From a checkpoint of a small transformer trained on Wikipedia: 8 layers, MLP 1280 squared ReLU.
Each number is 500 + 25 x the weight over the matrix's rms, rounded and kept within 0 to 999. Layers, rows and columns count from 0. Numbers have three digits each.

# layer 4 MLP up, 1280x320, rms 0.268, rows 938-1104, columns 280-319
473515555490555545575515484437522468522471557508544560505472508514492505473563511507465461488517495472491521488491460529
508466510476491509531486482498532523495554469485469522499505518471444496450473483529489529528495510485442500528503465470
512477485484522479496504519492489542496481521523478502456504494476485495498520490506455469512474534534486470552523502498
530480489492477458488521487465509480505513489502478466483505475481508494512515497482514513476500457477531507533544462479
497530530447532516484444536551479493472467501480503479441506510474518555484500510503544521456538491487476496503466505460
505411537489504509508466446448512516526515539468498460498519493482489494478460521503498518523475561508506523482502524524
545511454527518464516459499492481517459439518512490505559552486459535487502462474478495487473493544484470488531488510488
449490477522510511500539508473457482490488468497475491504504481522520482509495466510473480504510510479502519539468507500
498535491495510457502513505453518523535524578492500491560543481510424528502471475497474465475521462542465481506488493523
494507503491485490518508496504522510499492467498513508464532467521471527493561488514472517508501521488488509499502476485
512512480504479486503531500500490470530510494464487513475450490493484509451495520509503503495488476494466527464478475513
467530498372529529519514512447534472501532534467530493522519506483467527470477508519480480499495442551509478448523514527
483536490527505473508471504501486525456523526493521475501531539497466495482480477501483511497515498562476540515535524498
520486469478461527521502496502505521513527547509531438504515501524484537522551482487510503490459464458483527489488461493
570500484502528535539467482496499512524488503507464460494509546497553553469555505402530514491536495479563472533465494484
499459543489479526496516527501547501507449489488469468491512513473507521480524493496508496487517556515472535503454474520
541485468447528491468502504422516552469496511477483509490471446466510519480525496519486456484517522469504483490484549495
495500501525526496507520522490492507488524457537487474480533465523517526500542502459471484507490480491528471498529513532
522495473523495507527481477503528515505541495504483538491520498478455506488509534490476505550497514477493488538505507463
487499504535493510473508517513485517518500495508475519517488517507522528496487534445518482510474477504501466496483529531
506484515479530515488491489475512504475476506491495494502526483489458480493517510452495556471520518520468522492467500499
505503500446497542483517534519494478515512472552499497511486482502505470477511443475535505527542502492530510483499520511
481505505535486498503463489491505476519496495509480525512506489497500482494517494512514487492507450466506497496494500520
514483488518476521523502488500502496495517475487489523481472510550494460509532514512527488484500499544529429501494464472
459488538466494492535486500484534484491511491507522519459491510538515496490548509473422504534465511487527497494500498531
548460518511481491507492506444459485466507525525475515499522505559491499519506514471441506505502515469510489532522464478
527496496566519499514499506505487496465550490541469524498527515474478495493468505490502539505487527530470471492511542496
502482502500495497499502491481481504511484499471488494485474511506499502466453536521467483501499507509489494507491512490
477495510507483471458464497508537498550479487491482498487501496507521517510496523473497483541512448478484511505532526479
528522489500526451492500480501509502510502522494510489499455459484496482515506470489492498489497459523507502527541490479
452520505490456493516497515495479483509485504497511465448494481472506489473541483516448500476490518509502566492453519513
497547510508504475487459479539506479545479516495506493520524511501468497478502506478493508499498536513502506505488443478
464539496489519525522465525529532537516483575493487540498496506513475478520488475437511500528501497534487480548514481507
485533461527477459492504529515521504553474508495511500530529485520506524493506479505494484512516494449534460525513502491
527473456527483476474508496504515502487531512455513527486501518556517505501512502534511462518522527494452514512452494509
490489570476509489523539540463507510499532511500501537514466520525487520486516471450434501507510482448480496493492492500
480483526484526509463537542508534524511450497522485489510505505490499486469500508502469496521529447488464480499503491522
482459478536472490543514505509485449484531461474517508533516506525504488496476515429488498515483462456543507493482449514
500485508523477495475471531463469485488517575537539553536518502525512524531485511475493503546495489497537505463474497503
491513526487511466488498544543528452491451543512474504489514500530438483504548494538511511483504506523482487486467508500
506519482535438447551482464518466476504539466516461541531496524590528485504570516529524461542502456486472454515496506547
538492458469436467481534551536507512531509513501480467505509467507497534482514484502509473498478472506466497494526541485
476514471493463535503508508485525528518469516473474447516517502507468508496511471499498552516447488503499491502554525528
467455461465493489525517482512507455470539499464502502509514521529499498495500498512477521473475525535459513487509479499
544498476499488536525459504499528430517498488537554515487499529534529553493475512533506465533516499515541517488458512522
501498546509553490508481457499527548482525546482500494486476476535513492498519477524505453508470512490481483506477515516
512454484557482526489481514517530476512517498494465495438472461475509458502483546482503548460524525518491519520520520531
507496513521507471502520513499493477505531512481510520501474502504470509453462539481488508470482461514528483494548499492
495467495497478486447468514486483472485477506547476487514527421491444504524471471462511497548501524510501536496480516475
492495533510480462483492512488504530539511546526486549503508496553501515503513470427488518481469499500490490502541465518
520511488498481520534467467506521494484478507523485468543514495530464483504495452528474517531484443469508504504509512502
498520492522526506523504515505498519515514515503488472503521516509516472482514479491532531492492470542508496483557519478
489527482523490496469450514493520533518493555550530493487500480532513526460486476531525519466482510497508534510501520532
492535523478493468529508510485479502481522483474521557470479541518430547524509505400518498497449473498497443433541475489
514506500518494527543489480511517497468505513483492493477530480509464455473502522497503510510493542519474516572521518517
431524509498570510551506498502469525493521469525559424490496478502490479475477498481509496509434487484484516499534495531
506518545531501482448505528496455538482513467580552501472469494484475490505499513525473525508496521507498524529477493529
503472520510465501495498479474496506486460483522488477507528462502508510539513504512494514513515504465500475494476469511
501511492480503490521496488474512504511460491506476489494522533495508515479517522479511499480512491497505492514463476477
479500484487525534491509491485490537513535514546503499487483505554560474530489526467472503489497492510494529482460439516
471515491525518517564519505489530494491496511490519534465461532462495502485487463482438483504471462521489519466516476559
458489488492507514498541494483525500529542500484489524507526500489504506507470487523481502521522576477475517481490510525
462511508495490477485526485525492480478534496494448512513501480490530488530534485518502515441518507478484479510535518503
497509487486500494474532447523540512497488494495516494500520490499499506483496498512498505542488492504500501490499518492
513511452511485509472525503518496481476454480519514500465478496503486500529526530501494481490530527500523489507489505461
498471490489500544490471530497453516474459492513531531518497541503524519510485549478495497512485487474531510526548504494
491509551514484521509486439519504555566503516474530462522490510517475484465501545455491475491548499480493469489570506483
471508493473499496522507475516488513521540470520482510499462506502522472545527557504522482518470516477486521521476501525
492427466504526485498477474515486499503543551517480508462489495446517510501512477457527491494465485491492552544479504478
494525554508525492521564507473488444510490492501493513462501476482521502518470490469514480538486503526510503487521531499
541411537545495509495519515510514510463420506544491490449484490505510530504525486521509508491499515486530498557506491480
469537485525476465541514524511509519480502515487477466539486477486490503513528540478494491520492500477454485529520498514
482495549490469510494480480536569515522486512496521442538495556555471493518507483520480485482502496488539451518518503487
478467545468500471503438531526514548531493525431486510527534500465515484515527500500455519509502493499463511573520508496
541493463494496480517493506518470516515545506478484512473480487514493507513472504513468492490527484527539525501491503466
504476497497540496511535470543500501520499482543487484495517514531504494484536558566497533521523498446453502508504530524
517501507484487515492522519490507475532479480486481510481514499480432545509522515506531466519509482509479496489497536494
479445482492473488455533449487536469524510548551466486498484514489510520527485531455429514541528561530472475508489471486
487486488505506478486472519507475512462543513501479483519508476492486527496488468506516490489479470502502490497507537531
482502481516586509525482483483499507488465493500512499520474491545491507506508552531544525495508484511497479553485454500
459501547525500477504499460546536465507478505515486514426533514495505509490527531491519562541433480521554506533504484520
451508514464471491491525495532513506499465519537488476530439509482547521477496494504493500510518468528479448443500513509
500492469524526487502530498516457503516482471532515474531499491517442489495507505521488516522490470489537542492499500462
487490493465516458518522491483506533491482526560479494487501505531482518487506505468518489461450490485486513502516493526
497537488509512518520524487472495507497506520497506506511457480502451494518482501505511485507508536501498518512526540527
499470559522488510548532532499517471531424501509516521518503441498483518510512501537509540515490504500465489507526526520
509456471510512552436438530513459448494495496547512509468515551470454530535493527485491524522509490473497488507470497496
466525472494441498508496503473514533506524501523482489489490520497528477486507520497510447480517494518498446523510513527
483473485513524454498526511496482487492504532506518547495473492497496484538469504533505504549538450527500540487496444517
511496566514513530506506486531533468504498559478524502532496567546522501497443499408535514485501468496498486497518507531
525518479507470492504503531486475474488510455554480524484487505468484491510494504461529519499451498482515536503522519511
527498527524531469538491502531483517478509485485512490506515492491492471526517459531533483599446488502531457523475551492
467484495482546490484498537488511501532553501505486502492496441531503467533495518501501480487503493499503454486512474519
506481517503526503538516506491514455495473513501501540490480493508512518434554516526535530502531532498455523528467510477
481469523446510479502509500496513519513448547520538468465476509506497433521494508476456504498471511491485461494493464508
518472482509502491494500485456521504505482512472478523511531465468450516507466489497493520476479460508526540497505507421
522479499523500492490537473499489555512499448487514445497494516532490517488482526486458510497479504500456501507505562506
510494504519553497531536481519514502502492479476485515507520492503491502506491503531518496523514493512480478495524518503
505524444469519538479534519497494491508568489519548481498514538538496522512511512472471549523412503507485520455514473445
505479472504477494525466509552502492496523445505521524541467527536483525491545523471444483482484493481490491445478508500
479504486502500492498486499491516469469501522503494488486508495508512494524478476479490557519485494531481499465471531497
542510496513502450511503516507536522515524511524522523523484487493520527457534534457484489498516508502522495535527510519
499504518520468482528520472497523552509508475486465490516558512505509465489493514442478491479441480490495493487517472440
517471531520482531450511499483519533541500489488519472523504547526478474455501505457501505528487505467480497430499498551
473484510462468472458464519502495473491549534500502507504507564491513500408529564465461511469484501515508460495506528475
560477513561532501499494481519495490473484571524424539512475472444516548486466510495462492520524543494502466556522464526
486473521488484539475527552475507504456466545457475480471493481531497479481543519510518509509467487498499501520500495540
565464574476517515504524499516503517522447559470467522535516436512464527485487510484454531509494507482487456506491489503
494531541495519522501480483478489511512520475485507482498525501508489504488509485519491491514520497495476503504499471527
538434523515480457477480473500543506538519525506476511495507498470497449475529511537438509483486517498462512490495468471
513481504508550484507482477531478495503467449494527507488442525477446494449465475506484511508490511492512468539470481501
485478512450490502491451476463508511512484518506518487478505483481501455497470530475530495565462452482496525510498457500
528465535471454503519532486538497498531506544476487523571529461504519546480488479468466487520509420511520475510500469510
489492463533516532555457500514521503507499509531523493535509489480485500492521496495481530492503486528518497511492543471
547483495534500494506477482478490504484484524492489509521540490509495506480528483497515516477560493482525503514470499477
466484442476508501486540502471501542466512558547504498491532516500523513531494506513480469481500487542520522492476496525
529516506532477475499503497508479485516510566474517492527512528483506489502451527477501487516469492491450494494506529463
508494480495477457515535523506517539499514478498511482490515476486498473457509521481485498507527477553510493486490516499
513478480459486498520497453536459497481531508512499504501507515487494506535493504485526513537492492480552534520494480502
472492472518570506504467509524552498514535493516476521530476508503431530514520510508480502554518466495463501471506542534
526468505523490497521468482505564536454499519480484476484517505502483503539499517508506515578469533496490506505506488533
476499477486504507469508502510469502503503514519500522489504502506482500570488502484500490473472536502537502511535518527
501502509531491467468546502513493521502515455497454500524448488477516493471461490470490523489510512483493519490466529483
509470509515503477483521467504469504485527494484548496521510484513529499487465473492537506542517476473505536498466466516
494499482505497505492503497501515497501495501495502505507497503507504514527504495484515497497497531478498525519499493515
465543541484478511539539439491506552527492542516484533550557519537487499465481441535497508467505494548473495511490481424
499499527492523498492516500492464538461466508485498537483547467490546531484472456471470564477514490503495517558514543456
497465516478521517582495521547473441499526576485437491521552511535459502519492522498509496513507503469535512485456486531
483472500483484520514516481512473510494508497495485499503500518481493504483470483507493470528499475497491504507522519511
548475475454526485476514551514511450465479521529477507530469501485511482507514558490508523490502490520464491486509484517
488534519516468502481515513485522477490534540505504501504547464499462503481511523500505567481504502486489495518513463488
489516491521477468516436538520525468466512475499485491469504478505517445493482488486530483491507515524512498505524466508
462524470471518510515450473472527493496525415515526497458475491508482492490497515502517490478508499493484548524471492480
494504469491539518475481518519499475517517496433511486466515496545497495535482506444501490497492500517497469567499475496
506480456529476508473490542502432509456529477463559501487489445513448478479510523513460471507499488515472535507524459535
501525500492499439530506508496457512504489534486450484505506519476465457518485519480502500449544472518522508480458456496
485488552501462499498484497521496485534486492501461472474504501493486477462511526520475482489519510497519512494460518477
497505505506549492483505510502527488496503467503494477473486496491478487469472471501502480495477539496469491475522496446
465517480486504467480542498493483489483472516492476469524488501499499498535534464464530512522485507470484530466470454507
492496566458517501502525502500508530501508526526505497517534481488516487533521537515528516487481505480517520492457490475
491505489518482477496523529448500532541511495495494504498498464550516453544493494460446529508434477428490539507473503507
476523505519435520474518488512498434529511542502474498492525497529461510500522490509487457503495498508492505507481497502
510539501468537536501505539544498519496545504467533466496510509513509475486550476509499466516521521530498469498484433467
543481520532545501514494498507459520465533520484549476479490479524504511519506505508487477487479470501508521508497496495
470484471461518460528497497501493539498484475513520496513523485510503510483497514519500489518493500543526479474485460492
489516468463519499491534469528488553519523500534462486521506469475504497474507531532488514495483490510494520494489537511
463440504508464525503491520512499473530485557514495527484462498485512483548461482503516486542544495522523467486525486510
462514551438454486509510513534521503495511511518516470485539493496490460445546482440505525451498507506496469498469548498
503492495529492519474523500501496514498531499534466496516512467508507525495539494516513457513468463492494526511532481490
494481491527495489522490531486531484522500493479468503481495493483511509494473472510519474450466479489507521512530516494
510502496503485497510493507506500494498480496489460493528485535496525467460485487499463494479496504547481508466471493500
511507474492524487534506528542452467521495504441509516481486536492448538511521494500502451469516517541530520469492476508
491499483497491478450464503506531503538472541510488474525523482519530505550486451494504489494546549503510500505493497512
488531492514505494546509481473461537524479494482495469482497468551532533528479481537519518508488527487461473483542510481
487495482489508467508479437494521518510533498477505484532521558513513486515502496523508473498519467512537506561498499509
503469448518514530477514504461500483456477487527468499534539527521471495534538480509482466501459475440482514529549532507
503472513502523521483480512542475502509463508479509481506516521520473503508482494463500497529557473502507498470448522488
477459519492486509492496500529497496522497529521467538473483505467487481483455529498480505534533480546519513477524504480
501470445501530489540527492525525552499542489472494536538513469455459483521474521498517495487505513479554525524463509476
519542458482527515543494489504502542482505479468472501507495516480491476467490480519526465545477514492446445527476473484
510486457476516513493528524489530492543475559488525549538480466488512518499487479483530536489530473532513523502496469503
472520490504573483489530522493533502524518549458502521483523496515516520487557463486554475466486480522510488528486490510
507508538504489506467506510480522492484488517480452509495504491522505462489499486530429511526504547526491501513446515498
485475520454544471506522490503485521482453544509480510528503463507464526510514500496404523517511501515519540461532463461
462516493477506507473466518496514534527475507478531469489501510517464484483527508464497529489511471467504517506507446482
510527444456569525486485519479478546489512505504459459496500484586514502464491490470500510446505567487462517481516491471
531534450482476524484532439495496421544537472517483457540520502525475535467466547469520527514480587474518525558482561518
# layer 4 MLP down (transposed), 1280x320, rms 0.0457, rows 938-1104, columns 280-319
498543491532460513491514505487474487504471536478499529462553454460522523484490522514506505483498474496539492521529524526
511532504476552495443499484487533486530540518462477448464491545528485509507457468478459550495504499497491520494499492448
492500490498507482502499526488547528457492502539510517495465486526491519530497469511510484500512500476492512477542517522
526480515483500491518517518510504477503476496541478535509498488508532558497520511506503497512536496569496493513528461494
453535484472495488503534454522509495498520515523489517509531519449486494516510517599490456443511513464496422512531561496
462513481536519495487492495431481526514486510547485538453477496436502517510498504516472494581501479441489521505484443490
512503514526466554511470453501467498458467412465514453506522495497526463472468514559485509517530541457533459531519510543
516499495484473480513516470500500493480495515502523472540512479482514481537497520466509512474540534464524469500534481459
476482496526476495471499526505522534489520473506504526524581511519485515546467484531504456447491487511493491464531506478
496489490492470485547500475501491489510505498463496502472498484489482506502477501502487508451519476511473501472532475515
516504518509501484528497541512508526517475523521469468527545495471527524515492498484471525526543519503555434470563479538
527437506533498465519503499493496466487512533483546481490451526469473504515512441476470534519543503536522490522523478482
476453489494479472514510519532504539501521546498494490518489539505529554486516498462502528504511495456478533526515472486
488525498490537484519463530541529516515530530509514509542477508501525483502497489550537493489451451511468517511501491464
505471510466492542526507497509520503516473505475501489475536489464520501517532509548474506508509501484511516507536490485
508513499464510473511515500481463512493497493475481492544469478517506473454479485523467507463543470477483494515507524526
507527479468532499496493509506514534500500492450450548499491455471481519471517544518556479517522500457516497462489503505
515505491482508491509507526504488453459501441469496532478444490552528460514543543455531512435530447538482522514500580527
520484513495491502500479502484525543498521507508548483459482517509496509511500506475517499515506534522516525528491508509
511540481488491526545487527531506562497498470505508503492467501500464506487531535503458546505466497528534497460497513458
477491469522542519464520535516498507478517532537506534494479487508511509504491522496502543501492523500478487512464525510
459521527529519533470542480489497524479511462478513486484472531501489495461513506465504443496489517516506503468537533478
555490533529523514508505520485492498519481482492499495515510528460501511478514506508495505480493521492494500463522500508
468517535524518502558443504491438504496487486490477552519484512488492489534512482498503502453530491485475459489525524538
529530474486501517488492507538540501473515535496431518518510498471494486491484491542470506544494512478478499546504553496
537494489546501505468485517507486478462551488459501494525514502512477519506424515488492490513480528492451481534513486523
515552506517516501519488560510521522492477483523486539453508493518528497534544463553528491510476536492504521533491459453
501512469516448501493496518488476499510478502513496530508480513471521476504515484502535507480484503508488502473513517504
526516484454525539510493496501466499476484545463480456457501506489501456502500492511542521510476472497497509510499508471
496512488489517511483480493498487528478485490490532477464518487517519555498534489519476502513517501523552508481525517481
515531510492529510461482507565492471529495519497497523514529492554478481528510526482501515471516498547540481497488535527
498497470507506508492497499476550548520511474482471481505506522493524484505498535503498479500461502492496488510457467509
514518487521557493510502494492458585500502509487465508526481514544515466479447476512529482520482505578483459517521538467
491489440505508469541500502510491513505502509476512488555498526504475515525493491455496485459503523431497518489488497485
508452491507536474473487522490498489504503512517556473493515454553480521440531534508480506515507523490437492517510513517
478537508513529547498481455474528519547508567462506554502548482435524559556487454496492503453545482513506498451537492477
483499529507521503494521495547519523505542516485531490497499510479516473510496514529504505508487478462509515503480501525
491501559513480508533469478529509552445464489528540539513504467523500444504458469508493498467514494515495510473479489525
483516514483520464501524507512489506527564485465520505526526473491526501511460509534501495493541447481513495509477526461
516468492485462535486512529533518511457492529539484502505492513493480492498512484464446504489514514474525538446466497446
489504475515476501541509550469456569509471525513514551545517522492474544507486518487498478505493481518524471477497490518
507502455483487477485510502500533479511529435519473513519505486516481515504511456504542472517493488485481488469498545463
541506470461489479453494500509472539520542515495504510466539559493473486504502514495557547492533517501508511465519488509
516501481516497480476486519496468523500488474554492507505498505474452506535543497518505495520445510468500498494515513528
495513488492509478494453488452513477505451551567558486528518549526540487487522521501499484486519505537531529484475470511
526529458504540515494546489489504517496471521498487537507523494522482510528541501462497531499505496454515485503534459475
487440511469512512513502492502487546519495527457545422530545456517524498526438503489462464521505511518557490465463511513
497452525523493503465483509526509476483472545471503518501510505503512497494507526520538499465497487516508529526519496493
496469519487508521516483539505479486507483504486453560496543493476487531479506543501498510459512533484504536488519515520
489484494504529497496548471496531496510502498477477493479544514508478516531519511494487495504500476536483529492493519505
452490510496467491502452485510449532495507473488504501524535482520517497493512469501477488502506502488527464519484480468
529523488524474500507514520552485499488492492481472498534470517487505522486500471562509467477547507513499439475546479504
507497518494498493467491484512497524464515501496486512507532528525533491522513476538492477508483507513451495522496535508
511490495476491530489503526495475449520521487510507540466548526476500511523467513449489500528484495473474528493510502472
498544530491516472537493487459466474512491545473533527524493483487496504508496489513466511539563525504478501522482492503
452487518514479470516468514528526470472520533507528562477487525485492488498449497508491492520534486453537505523433523530
485470447515487559499477485486464488531527543522482500503469519506524507503485522532503484483490509475488467515482506530
536517488520530491511505488497446501458448536520523484461507504512447487460537548511488479538470476544478501529510473502
488494465498461513527476515507516483505477462469500503457521514537531473472472486461458512482516477465518553501457512527
480477514511503531492474463430529506481461540451497489482490500512480516480458480553470516496456484440495506484510521501
481484499490506556514518526499510456517527482468508439500498499494502471510505522471520451516478523561494502500502478531
538502515493517505451510493489499457484511509489536501527484489500511528492536503515508519509518461480482477474495510488
466507509474513509464502481500507510468491485491559535537525502482471506508451511531505506502497470506507540549510483470
522522562462487513503486511494508457492480499488462476487480516494515514526500503482501491488513507495493506527468488504
469508496546495476488534523495530504498487492521503471523456502486494504499467520532505475466483550537463501461486509443
494518486487504474488470500536475495490501512460519450484524457532476523499469510453471504527514508523516492453452494499
535467502459527503551501461477489492502529540488498509497458488461526494530469538497534473508493478471496516484486514499
516540524528487464520504497509522521473506484505511471513510497559482556507518450487493488494507528535496492466515462524
489500512486510543508512495526486523467504486508468481508463489499473526475460493537539496460534524482472483523502527501
500520481478526514472473460507523476515532537529498507505514498518450486499532526488548501500474457489539494521495528470
475500525526464533505485502438494506468507478512501466539500516486499506589508477542503467490514500481479498540509422457
523485481435501507448471512503488481528461519543491491506466491518479562538478474511550554432511500508507496488520524511
508498520498510478493533527505461434508503512504548498516511493519486517509498512468497494497480530506499515489501526503
494472503514485475507473517552486450497514478519476548504512479468523467532524551526491450556487535505513518548496476524
533546470542474504525506483493479445486513496462490551474554491480506541471518500493511511455491489473505511490509539581
514471487471525505529532560547560545479499475519490550497478481545501506517543517515502483507503480502509569497534520521
504510540491476500547501577501500490490522477482496505541582509489518491486465490488516524494510479467493492525502463475
444503496531505488491502514507490564489461468478498556585482463493502530523528513518553527522508555551483480513519490494
496471508501507526496509490534514509504495502498487501471479523502527475522491535511464505483457523523527478545526505503
495504503532512511494468501479458507487496483456449475521503476527466482500452539548511463427484513457446517533473512539
485507483489519470501486541486508445521515503500467512494460518551495509521481499474491500491467517521476446535518489503
481511553495532498552502505481472533502529514480466568441515472536529501477422467504459524522487468526511520519539497543
491560496538476474514536516496492494525459501516512510534500500528512529520539508544459525458526507477500535458481496521
528487509472556484496541500507514483517493468545535503468540476485502503525515539490533509475512552457468496484484516516
502523496488518508517508500504532544486502526489464490487582468509520470509500520547468484479444471547515512507475466504
468539513501544542432511521528472530506525455494481476509538535494510455481516524475471493508492471497455479554460543516
477526501491474482478484534505487441524492490465522477450548543452463475519499546490507566527536479509511490481498484434
469473543523523480549497556481454490512477493492516501474488457505485476479473490542514507464498503523502438519503516538
466468492493525500491507491490524471517485507537529529479472489451449496536527489489529522488458452493523555502515516527
515485445522471500519443514478475472486472511552484492538493509480503524504502510450507470532475507456510470526499501520
488489483528499543494519463528485494466463482473504483507504461467511498508458454479503505479477472508480492498522495478
522498503500500528459536465472462513492511518455484491483511510517497534514515497509511549503518475456512490565505536528
512491530479484455494497502513492508522513500547470553495546487497527442549523477516500494516495497463499538510500491518
493511519559472504488515511491502546464487502489521503515527498499489524485525512475520477503534472529499497504537485484
463476565510502499495482530488482505519471549500517507543515541486496511463517476534508490467478487526483538494504480519
496468486485513496507508486499489478499480483435501518512490475496549539518506495553507505489508524469460545468508532494
491487492475497509507525487517504516509503491517470522508486495535476501527474478474509505526514517496456514506508492556
594479504522475522489495464492504490489494489509484499504478495487529496457509482514480518498484491475535532470471512517
497519516475482491504486506494504518497498534484516501513489487462485503437510539531481503539465487523471496479538437481
493510488517501431451503530480488524508470423512488516500448510492508548519523533473486461459467511512466473520519500479
489485487502492510499512516471507483499514500497482481515492489483544502515525475478512500492487466542506505508496524499
487479534505535486524490491527497510513497518529520471485545493513499487510475497485502498462532527538491526504468489493
525483482479487486492538482537448468482501510490538486500515489498487507511495488512484502519451490531508488491518514557
529488507518503503464488472501451512520522523496527541487482516495440491518461475500523469498502491488494495485540555518
464518538461524517506505542517477497511490534520524483495512518487494514508501476476461479515522453516515504496489492501
479528478548491503541501512508461557471459520536438458548452487547494464488486488496513463534479503535442504523524494511
501487508515453516504497487509527496511509502497490470491465526500524481477519471501517539524519482488482504497487474509
500514515494471507522482549515545521490479481520473496526515538494530511512497518476518535512494485435550534547514500507
488509508485482481495503493481494488517496505493485467442495502489476519495484538476492520509508499549513523519504505507
463480473546505471488542510481511517506486469475495483521458490425529542503500477541524520486500496484496485499489490513
427471456507449503497537519449486516492489526500484544470488538465534494497482493558489511501517531543439493456514511478
604511528450475499506508441481487525527474461481499522547461519490496481511469503451452514539428452519527460490482466495
477515515518530457551491476509484532490514507499523527501469525513495525530496500491509492510492475509481482501536458484
461483509452511511476504516468490505515560506456526522502477518487489479495463547528502538523475519501466471503511484451
520509495495500510511509504470463499498510512463516533506492505489515525491477484487529487481491461518486510514486537517
497486484462485491505476481474495517525505519509454490495487546496512539512476487501464507477502465494525511488516519522
481510472498557477542502530490507476495501530525500486517467549505484462456529481466486485495507497504478514531433441493
439482508461516503522520530501505495504495501459452510538483525488498560490481481516496503497496470513555508491544469504
490488504462502494499505506511477521516494476510545461479519465508484498476501507469536490470487493490486538444532488456
507514486476483464473538523539592537512499427470501500512518459457477512532545483488491514503467447516455486501472487493
493501489530528516513474484489490516502472508499494501515451494493487511528471525529527487491465487524492501485497501485
496471466482514490476519531525492498508481487496494564519526490486489540462523489459488488423443513512476504457499546467
496527474514475512519514557469524530500457461472505460566545569480534493485482460485502476469531556504481466494522502492
553504470502493472514510467472529519459491516464489481495473511470496560513499502472511500459475484492511524558470523474
521484525466506485497480487485488487512502530511479470486493509509489489484512511478474513522492502517506488511483496485
517489511534500505476502508517530545500521515504510518506590519509463514530476500567514493440496508542464477480513534484
491452530471511463525524524481476534494510528464510512492497490470482497514527505482501532516508503521506500506518473520
470470472422489561494520548518493519499473519503490545496483466526456522477461516464507490516472495499534541497506493515
536465522499517493495525484482485484494516537488469455501526492518495497469529486469509511490494466495478511523484482506
489439480480497536488481490478445479494522509490512521512520488530485496463545504542443501484483507480491518501524447478
481517512498533549490502521461512514498478461505497498545470522441464502503452515473495495484502492514522528514494515484
515470490515526519451488497490487490514524505530530517487512491537484552466531505506490493509527523475487532466485536481
442497475463518514536500498488478555504516483457528507545498510477471494550486492499488479456513471462463529481523525462
499479476538519496478481498461518490539448537491504498525520487532491515511494477478484476502500547554483470455506480513
506515497502446497512501508493486490435464492526515500494460511442503480485529482496499484515459483513500487562464440436
549504571503510468528515527538527467523501482502464538572555522549434485441429500522500510521561505482517508507539482539
472515524486508532535495512509459522476499478482508519465506526512482519536513526483527509447485515506511517496489525507
497506466483516467524492510521498529488490518531479504508550535511512490493524507438537514498527509535519473506494505528
508479468516427510502501539496489527503508462515507498499507485543534513480504513509505500527505548493457485500536476481
496503535491503484493487453509462494500466508502529483496511489499522521490502533497482505516501494496550465536500484547
508495508511519577536500484494490537471493474497536484524487450500548519485493497485478467527488542541522496466498488492
489520504541502546516513483512519488502508498496500493459508511510479504457512506462448487476517525492503501541517478474
522502528510548502484470464471478512452467503522493518520434517483529528501471459533517508522483496434489490492506511449
498490504507500505518510472520469489498515519421500476485487526548501432486484505493458566494481504501499474496493519538
471476503510534499522484511527469484510508459511576495472472522478519500523495501487531466518558486566491520469476506534
505510496499510485483527512534523490523491508460502479517473558483467509560536503512526494529460520534529495508504481493
496467514463513478520508491529576546506463521515504468475475496518512446478515518511502488472511485524532490464504496514
523532498540539485508527483536518448465432474524542523438542494469489485487499535505497475449530547516487492473521544516
481498488529520497475482474514545485465492548514517478509530472503514498530530492533500518533485525504487545507513478512
545480540503507481507535492479505525496478484492516485474477518491504544450495492530482494487496485466492452517496509493
483459513487547504455503558492516501528504473507518523501511520495488523472498515514470528510487498502517534490526488457
547554472494518445534507567503481490522518487499495471498505429513525484498541492498488478525447463535498451521495487518
482494505460454477487509525479466477512491495502492504512498561481551543482487489541495496484501503485477497517473501513
522459510458479516500516476494473479470466493515503498496533464497506506489529541531514512512466530497453490474541520495
507517510527503498492510466524498507482499503488459501511507508515489483495523510498562472464477503461494513497487505505
530496524507521484521546496516448517504558479498523499542497511510520487525557493460511514502505509444480460537518493496
489505487563498489464481480496463515482479469508510498495549476485504483482476449481489511507499517493512462487524546500
480521502493518529501510488463511499484494501477485568506510494493495534484470515522521483518504508492526561472499516507
505520511482430507507489489513461531452523493484532474455486503436507471516501502485542563475534511445522479532507500500
511509503509554475529536486490490537524470475481446497505531434473537465533509553499491463450482501479525535490473484510
504503508482473509505521539512497501454441533529467522529465512494506540531511501506491455542473476526472505511536505499
473539549518509517466418504508562510486460502466480508489498512503507467484505488514466479472508532520505481503486488543
493504470580506510517528494512485535495501477513491554506487510514465453502508511477521448453512502545516500500491491520
517522516526531493463511478518495466487483510487543465498475508486493517477530518523439516460497478523507455520548507488
487495463549518522524504493530512495495529489560462479479513544530462483463506497467509495474520476470531481463529513462
481498476540499470486497499491491488499541468495553493546495514461496498482518451553518556493469499518485502470520555516
543443520481499506493506456520495540516523486480459513486473461509554484508471517494510472471494524540493490511503506548